config.yaml
n_head: 4
positions: "rope"
rope_fraction: 1.0
qk_norm: true
tie_embeddings: false
init: "uniform"
init_std_o: 0.0
init_std_up: 0.0273
optimizer: "muon_variant"
lr: 0.00715
warmup_steps: 92
decay_shape: "linear"
batch_tokens: [16384, 32768, 49152]
seq_len: 1024
train_tokens: 285400000
Each number is 50 + 15 x the weight over its row's rms, rounded and kept within 0 to 99. Layers, rows and columns count from 0. The size before them is the row's rms in percent of the matrix's.

# o: layer 2 attention output (transposed), 256x224, rms 0.0918, rows 185-191, columns 0-111
# v: layer 2 attention value, 256x224, rms 0.105, rows 186-191, columns 0-111
# q: layer 2 attention query, 256x224, rms 0.107, rows 192-199, columns 0-111
# k: layer 2 attention key, 256x224, rms 0.103, rows 192-199, columns 0-111
o185 106:71 33 45 30 68 41 74 48 65 47 64 56 38 36 40 38 39 37 33 32 44 50 54 31 57 32 35 38 66 76 47 51 58 91 44 56 51 47 32 40 48 66 60 55 75 33 77 30 66 58 44 49 61 73 53 48 57 35 39 45 65 26 60 35 48 37 42 51 30 61 39 45 48 58 48 69 53 53 44 43 58 45 51 48 49 46 78 61 49 51 44 52 49 48 70 57 67 44 50 41 30 51 65 13 59 78 65 58 54 61 58 52
v186 110:42 60 32 45 41 64 51 37 42 40 50 32 46 27 54 55 17 67 43 63 50 25 58 73 67 36 77 51 52 49 16 55 54 20 58 37 76 58 35 45 39 54 54 69 70 15 25 61 86 69 63 16 56 34 49 40 36 34 53 74 42 53 61 44 40 72 60 35 54 62 69 26 54 42 41 78 40 74 36 43 46 47 27 64 79 62 48 48 55 35 63 46 54 52 38 33 51 44 23 37 42 32 53 68 60 39 48 56 45 49 67 46
o186 104:15 61 65 54 51 49 39 51 81 51 59 64 51 68 54 87 63 56 21 60 44 40 31 62 33 62 52 75 51 36 42 41 68 44 41 50 39 42 47 46 53 46 56 60 75 61 48 24 49 47 64 56 45 60 60 53 57 34 66 32 21 34 59 78 45 50 64 73 67 45 58 33 53 33 69 52 21 48 82 34 45 53 43 48 54 43 14 72 18 28 60 61 53 30 64 54 64 65 53 66 66 28 44 34 57 52 55 34 20 57 33 28
v187 099:86 46 39 56 45 49 43 61 40 41 82 34 55 59 43 36 65 69 59 45 78 39 74 69 59 55 59 39 66 36 25 60 05 56 38 58 44 43 35 51 56 47 38 61 60 18 45 43 77 56 55 78 34 49 87 40 60 69 24 41 34 30 50 46 66 42 59 54 53 60 62 49 87 39 29 82 44 33 08 51 70 45 44 52 27 31 58 34 39 68 38 54 52 43 35 42 70 53 40 46 50 64 50 60 41 53 42 60 54 48 34 18
o187 101:61 44 48 50 17 42 38 30 45 67 74 55 16 39 25 83 44 35 52 88 51 62 53 24 35 48 70 71 51 28 48 73 37 37 62 43 84 40 48 38 63 34 45 28 37 57 62 57 50 60 52 43 66 46 48 42 47 52 60 62 34 45 68 30 23 67 75 56 37 40 35 67 71 74 31 55 54 78 54 49 38 48 47 25 74 34 38 30 49 28 44 76 67 53 63 58 38 31 59 59 53 52 39 57 64 58 53 30 52 46 35 47
v188 096:45 51 51 40 20 66 18 67 30 54 61 59 46 75 41 41 73 60 47 99 58 74 31 46 39 24 30 64 35 35 34 34 60 46 48 62 70 29 57 23 73 43 56 65 50 74 75 49 50 53 78 48 58 53 50 51 57 62 45 56 45 44 50 50 32 26 20 73 70 62 69 35 54 68 63 51 46 41 49 45 44 73 39 33 59 33 58 71 50 22 27 49 58 65 77 33 48 27 47 37 31 42 60 52 39 47 33 44 36 19 66 32
o188 096:51 38 29 52 31 45 24 49 41 38 38 49 86 58 60 56 43 08 48 37 17 60 47 38 54 40 51 18 43 23 47 43 31 43 44 77 44 49 50 32 49 43 85 46 55 44 57 39 49 49 40 27 57 61 37 27 32 67 48 42 57 53 40 07 62 46 77 42 48 57 62 74 59 59 43 49 60 34 97 47 68 56 38 35 13 53 63 32 49 50 47 55 47 46 58 29 54 59 63 37 30 47 34 53 76 42 30 59 53 42 64 62
v189 107:70 58 32 19 75 51 50 74 63 39 39 44 51 48 78 62 34 52 64 55 60 52 54 46 27 80 79 28 54 65 60 43 40 53 47 71 61 44 46 62 37 36 29 82 62 67 69 48 46 40 28 43 50 81 46 42 60 49 37 55 46 23 46 49 44 56 48 41 43 60 32 48 67 52 47 24 39 56 41 47 59 34 53 53 57 44 47 47 28 56 82 44 24 51 67 48 53 48 45 67 50 63 53 52 37 28 36 34 50 40 46 78
o189 104:29 69 66 35 72 48 45 52 51 36 42 51 43 33 65 70 55 33 48 62 40 32 66 86 32 66 59 62 55 28 58 43 48 71 38 87 59 39 42 24 49 38 63 24 31 33 45 61 57 65 51 89 37 56 61 58 20 66 62 40 04 36 29 41 33 64 60 58 53 67 58 41 43 40 80 60 56 33 36 52 36 41 45 49 51 63 66 42 52 50 16 46 61 29 56 42 56 23 54 66 89 50 17 55 37 33 62 71 69 45 46 45
v190 110:54 46 31 42 73 34 65 85 49 51 33 40 28 58 30 54 19 44 24 24 43 42 68 60 39 40 40 41 63 56 51 26 46 65 52 51 59 61 59 53 64 60 41 41 56 39 36 40 23 44 50 49 73 39 24 62 34 47 54 45 39 59 75 19 22 52 53 59 46 59 46 51 39 61 43 55 36 52 69 37 79 60 64 20 33 33 43 55 62 19 54 57 47 62 61 43 46 74 71 74 47 57 46 54 64 39 32 42 50 44 75 58
o190 106:36 78 60 60 69 45 74 58 46 51 58 50 46 62 58 44 43 41 76 60 48 40 52 40 47 60 47 67 69 57 65 20 34 56 53 46 35 45 43 70 50 32 34 42 32 42 25 49 52 63 59 61 62 52 70 64 11 11 67 37 64 52 46 41 56 45 40 27 49 81 48 54 41 50 65 38 47 49 05 53 43 63 67 60 67 58 28 40 59 25 41 67 49 51 62 26 37 75 19 54 39 52 64 48 50 33 35 56 45 61 59 33
v191 097:55 25 58 45 49 69 37 72 79 63 49 67 50 55 53 47 60 44 49 47 30 38 22 25 52 47 32 39 75 60 54 22 62 41 53 32 23 55 64 67 55 39 56 36 16 45 53 35 69 44 35 53 33 55 64 43 60 32 45 56 38 51 39 33 25 35 38 57 23 35 36 55 42 42 39 48 66 33 72 80 62 64 30 92 31 51 56 41 44 70 54 49 93 65 41 28 27 83 75 35 54 51 55 48 47 41 64 53 46 66 73 59
o191 099:68 37 57 41 47 34 53 50 52 39 47 29 69 56 42 42 55 55 40 35 64 34 52 35 36 32 78 29 35 46 38 60 43 38 45 45 55 43 76 57 29 38 59 51 46 58 54 52 46 28 43 54 49 41 27 60 44 36 36 94 58 59 62 27 54 56 57 36 46 35 29 49 53 68 47 43 10 26 47 72 58 46 67 47 55 59 59 59 30 69 71 41 67 55 37 69 28 61 50 23 27 66 50 41 46 43 32 51 49 67 38 89
q192 089:62 57 84 52 41 52 40 51 53 53 59 45 58 39 57 48 50 45 78 40 52 56 32 60 63 49 45 41 40 53 48 55 51 62 51 57 40 43 55 42 51 29 47 35 65 44 79 48 48 68 45 36 72 75 67 49 41 48 58 72 42 74 37 11 42 39 49 71 43 56 52 54 64 72 18 38 52 25 29 58 65 55 66 67 71 42 54 29 47 62 73 48 46 64 54 35 56 73 60 90 78 70 44 39 50 68 57 47 56 36 53 46
k192 091:29 35 40 26 26 25 42 32 43 58 29 35 57 77 59 73 58 18 54 30 46 50 56 67 70 42 28 44 68 48 31 44 62 69 40 49 62 20 58 77 44 69 47 58 43 44 58 28 40 44 66 44 56 69 32 41 34 61 61 42 30 51 73 80 49 66 60 24 48 81 32 65 50 44 83 64 57 61 57 82 45 50 55 46 47 49 52 34 49 36 36 54 42 56 32 35 35 66 35 28 17 38 13 46 47 57 68 57 41 66 71 59
q193 091:42 41 76 37 75 61 57 46 57 53 32 31 59 30 49 45 64 49 39 71 40 67 40 43 59 75 61 60 54 67 50 52 20 68 53 47 40 62 40 66 37 23 59 36 40 38 69 56 57 52 51 44 70 42 70 29 13 78 21 66 95 44 41 44 52 46 58 39 76 73 47 40 44 76 26 51 65 74 62 52 55 52 60 65 52 40 57 45 21 26 61 47 28 46 36 57 43 54 19 57 67 62 63 49 53 39 35 49 27 54 22 58
k193 092:53 76 43 46 49 20 54 67 59 70 49 68 53 60 47 46 32 31 47 58 51 53 79 32 53 56 32 64 25 38 54 52 33 41 45 38 34 38 50 19 43 77 30 23 42 68 50 45 61 28 67 46 53 52 67 57 56 27 46 57 72 40 57 39 50 58 47 42 29 66 82 59 65 65 29 62 57 66 55 50 31 20 48 48 62 75 49 46 63 69 61 28 30 39 45 42 42 56 47 38 36 64 57 44 50 47 26 70 69 53 68 44
q194 084:56 45 47 42 52 66 31 53 52 40 37 36 26 57 28 77 41 48 52 34 46 59 62 52 52 36 48 42 52 52 37 53 67 57 39 36 15 56 63 35 43 50 65 71 33 50 70 34 50 61 49 20 69 34 50 51 67 44 29 66 39 53 51 50 50 28 47 54 35 49 89 34 35 62 49 49 45 63 67 27 38 79 37 63 30 42 28 63 43 79 40 47 42 80 27 59 58 45 45 57 18 58 54 60 37 48 37 23 38 40 59 50
k194 085:32 99 59 58 63 59 47 39 29 52 57 70 46 59 59 26 56 52 45 51 63 55 62 43 54 52 30 60 56 48 55 42 32 63 78 57 61 57 44 37 58 46 67 46 52 55 58 64 48 46 49 66 31 30 44 45 14 28 53 42 99 40 33 36 70 62 43 70 59 73 36 48 62 46 73 41 41 35 41 54 44 31 42 56 62 55 35 35 01 74 66 30 34 59 60 32 53 53 53 71 52 35 57 19 30 49 52 60 66 30 39 71
q195 094:54 60 42 37 50 76 42 57 43 55 53 28 28 29 56 36 38 55 50 68 53 56 32 35 48 63 53 35 48 41 52 31 54 40 25 57 35 61 68 66 61 34 58 57 42 44 61 35 42 50 79 50 53 41 71 48 54 23 70 62 35 59 56 30 50 30 47 48 42 81 44 39 61 48 62 51 56 45 57 43 50 52 16 75 40 78 21 07 56 59 51 30 62 46 38 63 57 37 39 76 81 39 56 64 70 27 62 73 45 46 22 39
k195 091:65 52 69 52 42 63 56 16 51 47 39 27 41 56 49 40 52 50 55 35 66 44 49 57 33 62 44 12 52 36 26 37 52 59 19 70 59 42 30 53 55 29 68 45 57 64 30 57 53 49 23 55 42 60 39 62 58 74 54 54 74 35 74 72 46 71 64 50 34 67 37 77 59 45 40 48 41 53 68 34 54 59 53 51 74 41 49 39 30 51 58 51 24 76 35 35 53 45 62 70 31 45 52 40 83 61 37 62 35 49 44 58
q196 083:52 29 68 54 58 45 81 12 46 26 53 40 32 62 64 41 50 35 27 58 93 23 50 43 48 53 45 36 30 54 39 52 40 30 62 55 74 32 81 60 77 60 50 59 44 56 66 18 25 43 41 41 28 71 46 66 66 56 35 34 62 70 28 62 30 71 78 47 44 31 26 63 78 23 72 46 28 26 29 63 58 73 57 44 88 51 86 60 55 50 50 59 59 51 75 54 33 48 69 54 33 41 52 43 60 67 66 40 34 60 37 49
k196 080:46 26 40 52 45 37 42 65 47 61 24 51 41 44 45 75 35 45 41 54 53 66 34 52 29 43 68 57 69 44 53 71 77 57 29 35 44 27 32 87 51 48 30 38 65 21 71 63 70 43 37 51 60 41 58 31 63 64 40 50 06 55 65 51 46 39 37 46 58 65 39 56 50 74 55 32 52 62 36 44 41 47 38 35 48 48 52 30 76 31 60 77 46 49 78 64 72 36 23 38 55 60 29 82 54 30 56 53 44 42 42 14
q197 087:68 70 52 43 26 40 35 32 27 46 58 72 53 36 63 67 56 39 54 58 50 55 42 45 43 68 49 31 68 74 43 65 74 54 64 47 65 45 61 60 50 61 41 43 84 60 46 50 46 55 87 33 56 35 51 55 60 63 77 52 36 43 41 57 35 51 67 60 34 53 66 51 45 17 75 58 25 35 49 57 35 88 45 50 49 61 54 34 56 24 41 28 50 62 42 51 65 57 47 55 68 43 36 41 50 68 64 31 48 61 08 39
k197 087:50 28 54 44 78 41 57 41 61 49 61 63 56 23 60 59 64 49 66 62 44 47 51 48 31 38 27 65 74 36 12 68 34 37 42 45 40 42 75 77 76 53 45 30 64 93 66 67 50 87 33 59 49 56 45 46 43 35 67 52 51 58 50 33 36 63 35 55 59 62 31 67 47 61 52 34 34 45 57 41 57 57 51 48 55 53 69 59 25 55 56 86 29 52 52 56 58 29 54 55 50 76 25 44 80 41 42 58 65 34 44 61
q198 083:46 81 72 35 21 74 49 62 30 36 67 51 15 22 62 58 25 40 30 53 53 45 51 51 52 37 52 53 60 32 47 40 46 21 66 26 33 48 40 56 23 67 39 61 32 51 55 29 28 31 58 51 52 42 21 39 50 50 44 51 69 69 42 54 37 59 41 64 68 44 39 75 45 40 64 56 57 74 60 57 58 47 34 70 50 57 29 55 64 43 36 67 34 30 58 61 44 62 75 66 59 39 58 47 59 53 29 35 47 34 39 54
k198 091:32 45 35 63 57 74 53 57 52 34 34 65 33 70 60 50 48 52 40 37 59 67 68 52 37 18 42 74 31 68 46 61 76 75 62 57 61 32 19 28 50 65 39 47 70 71 63 51 52 46 50 43 55 26 46 60 26 33 56 50 22 44 75 58 71 31 42 51 56 52 41 46 70 40 72 67 60 62 42 49 34 58 64 52 57 50 57 22 39 57 45 58 61 37 34 09 70 63 47 62 59 53 54 21 15 43 60 76 42 50 70 16
q199 084:54 65 42 44 49 42 31 68 45 36 50 34 52 50 31 82 62 67 52 43 28 77 91 68 59 56 46 45 61 53 34 52 47 58 38 50 45 57 47 38 83 32 54 41 42 66 44 62 43 52 22 30 66 30 26 18 39 49 64 47 33 58 44 57 57 23 35 57 42 51 61 27 42 72 62 19 63 42 55 29 59 29 47 40 31 39 57 63 36 72 65 37 31 55 37 37 56 62 30 54 22 46 75 55 49 60 41 50 72 63 57 53
k199 089:57 52 31 51 52 86 46 50 41 64 65 69 63 48 26 65 19 62 37 43 49 65 65 43 71 50 81 51 60 67 59 60 52 44 65 46 44 41 56 67 49 56 51 55 56 72 60 59 52 78 44 56 39 50 30 46 63 58 50 26 57 58 22 62 31 60 52 52 20 34 54 63 45 33 44 64 60 58 62 60 50 53 62 44 46 62 51 46 20 82 39 78 29 29 18 56 63 44 31 57 38 69 39 14 46 42 66 74 49 67 83 39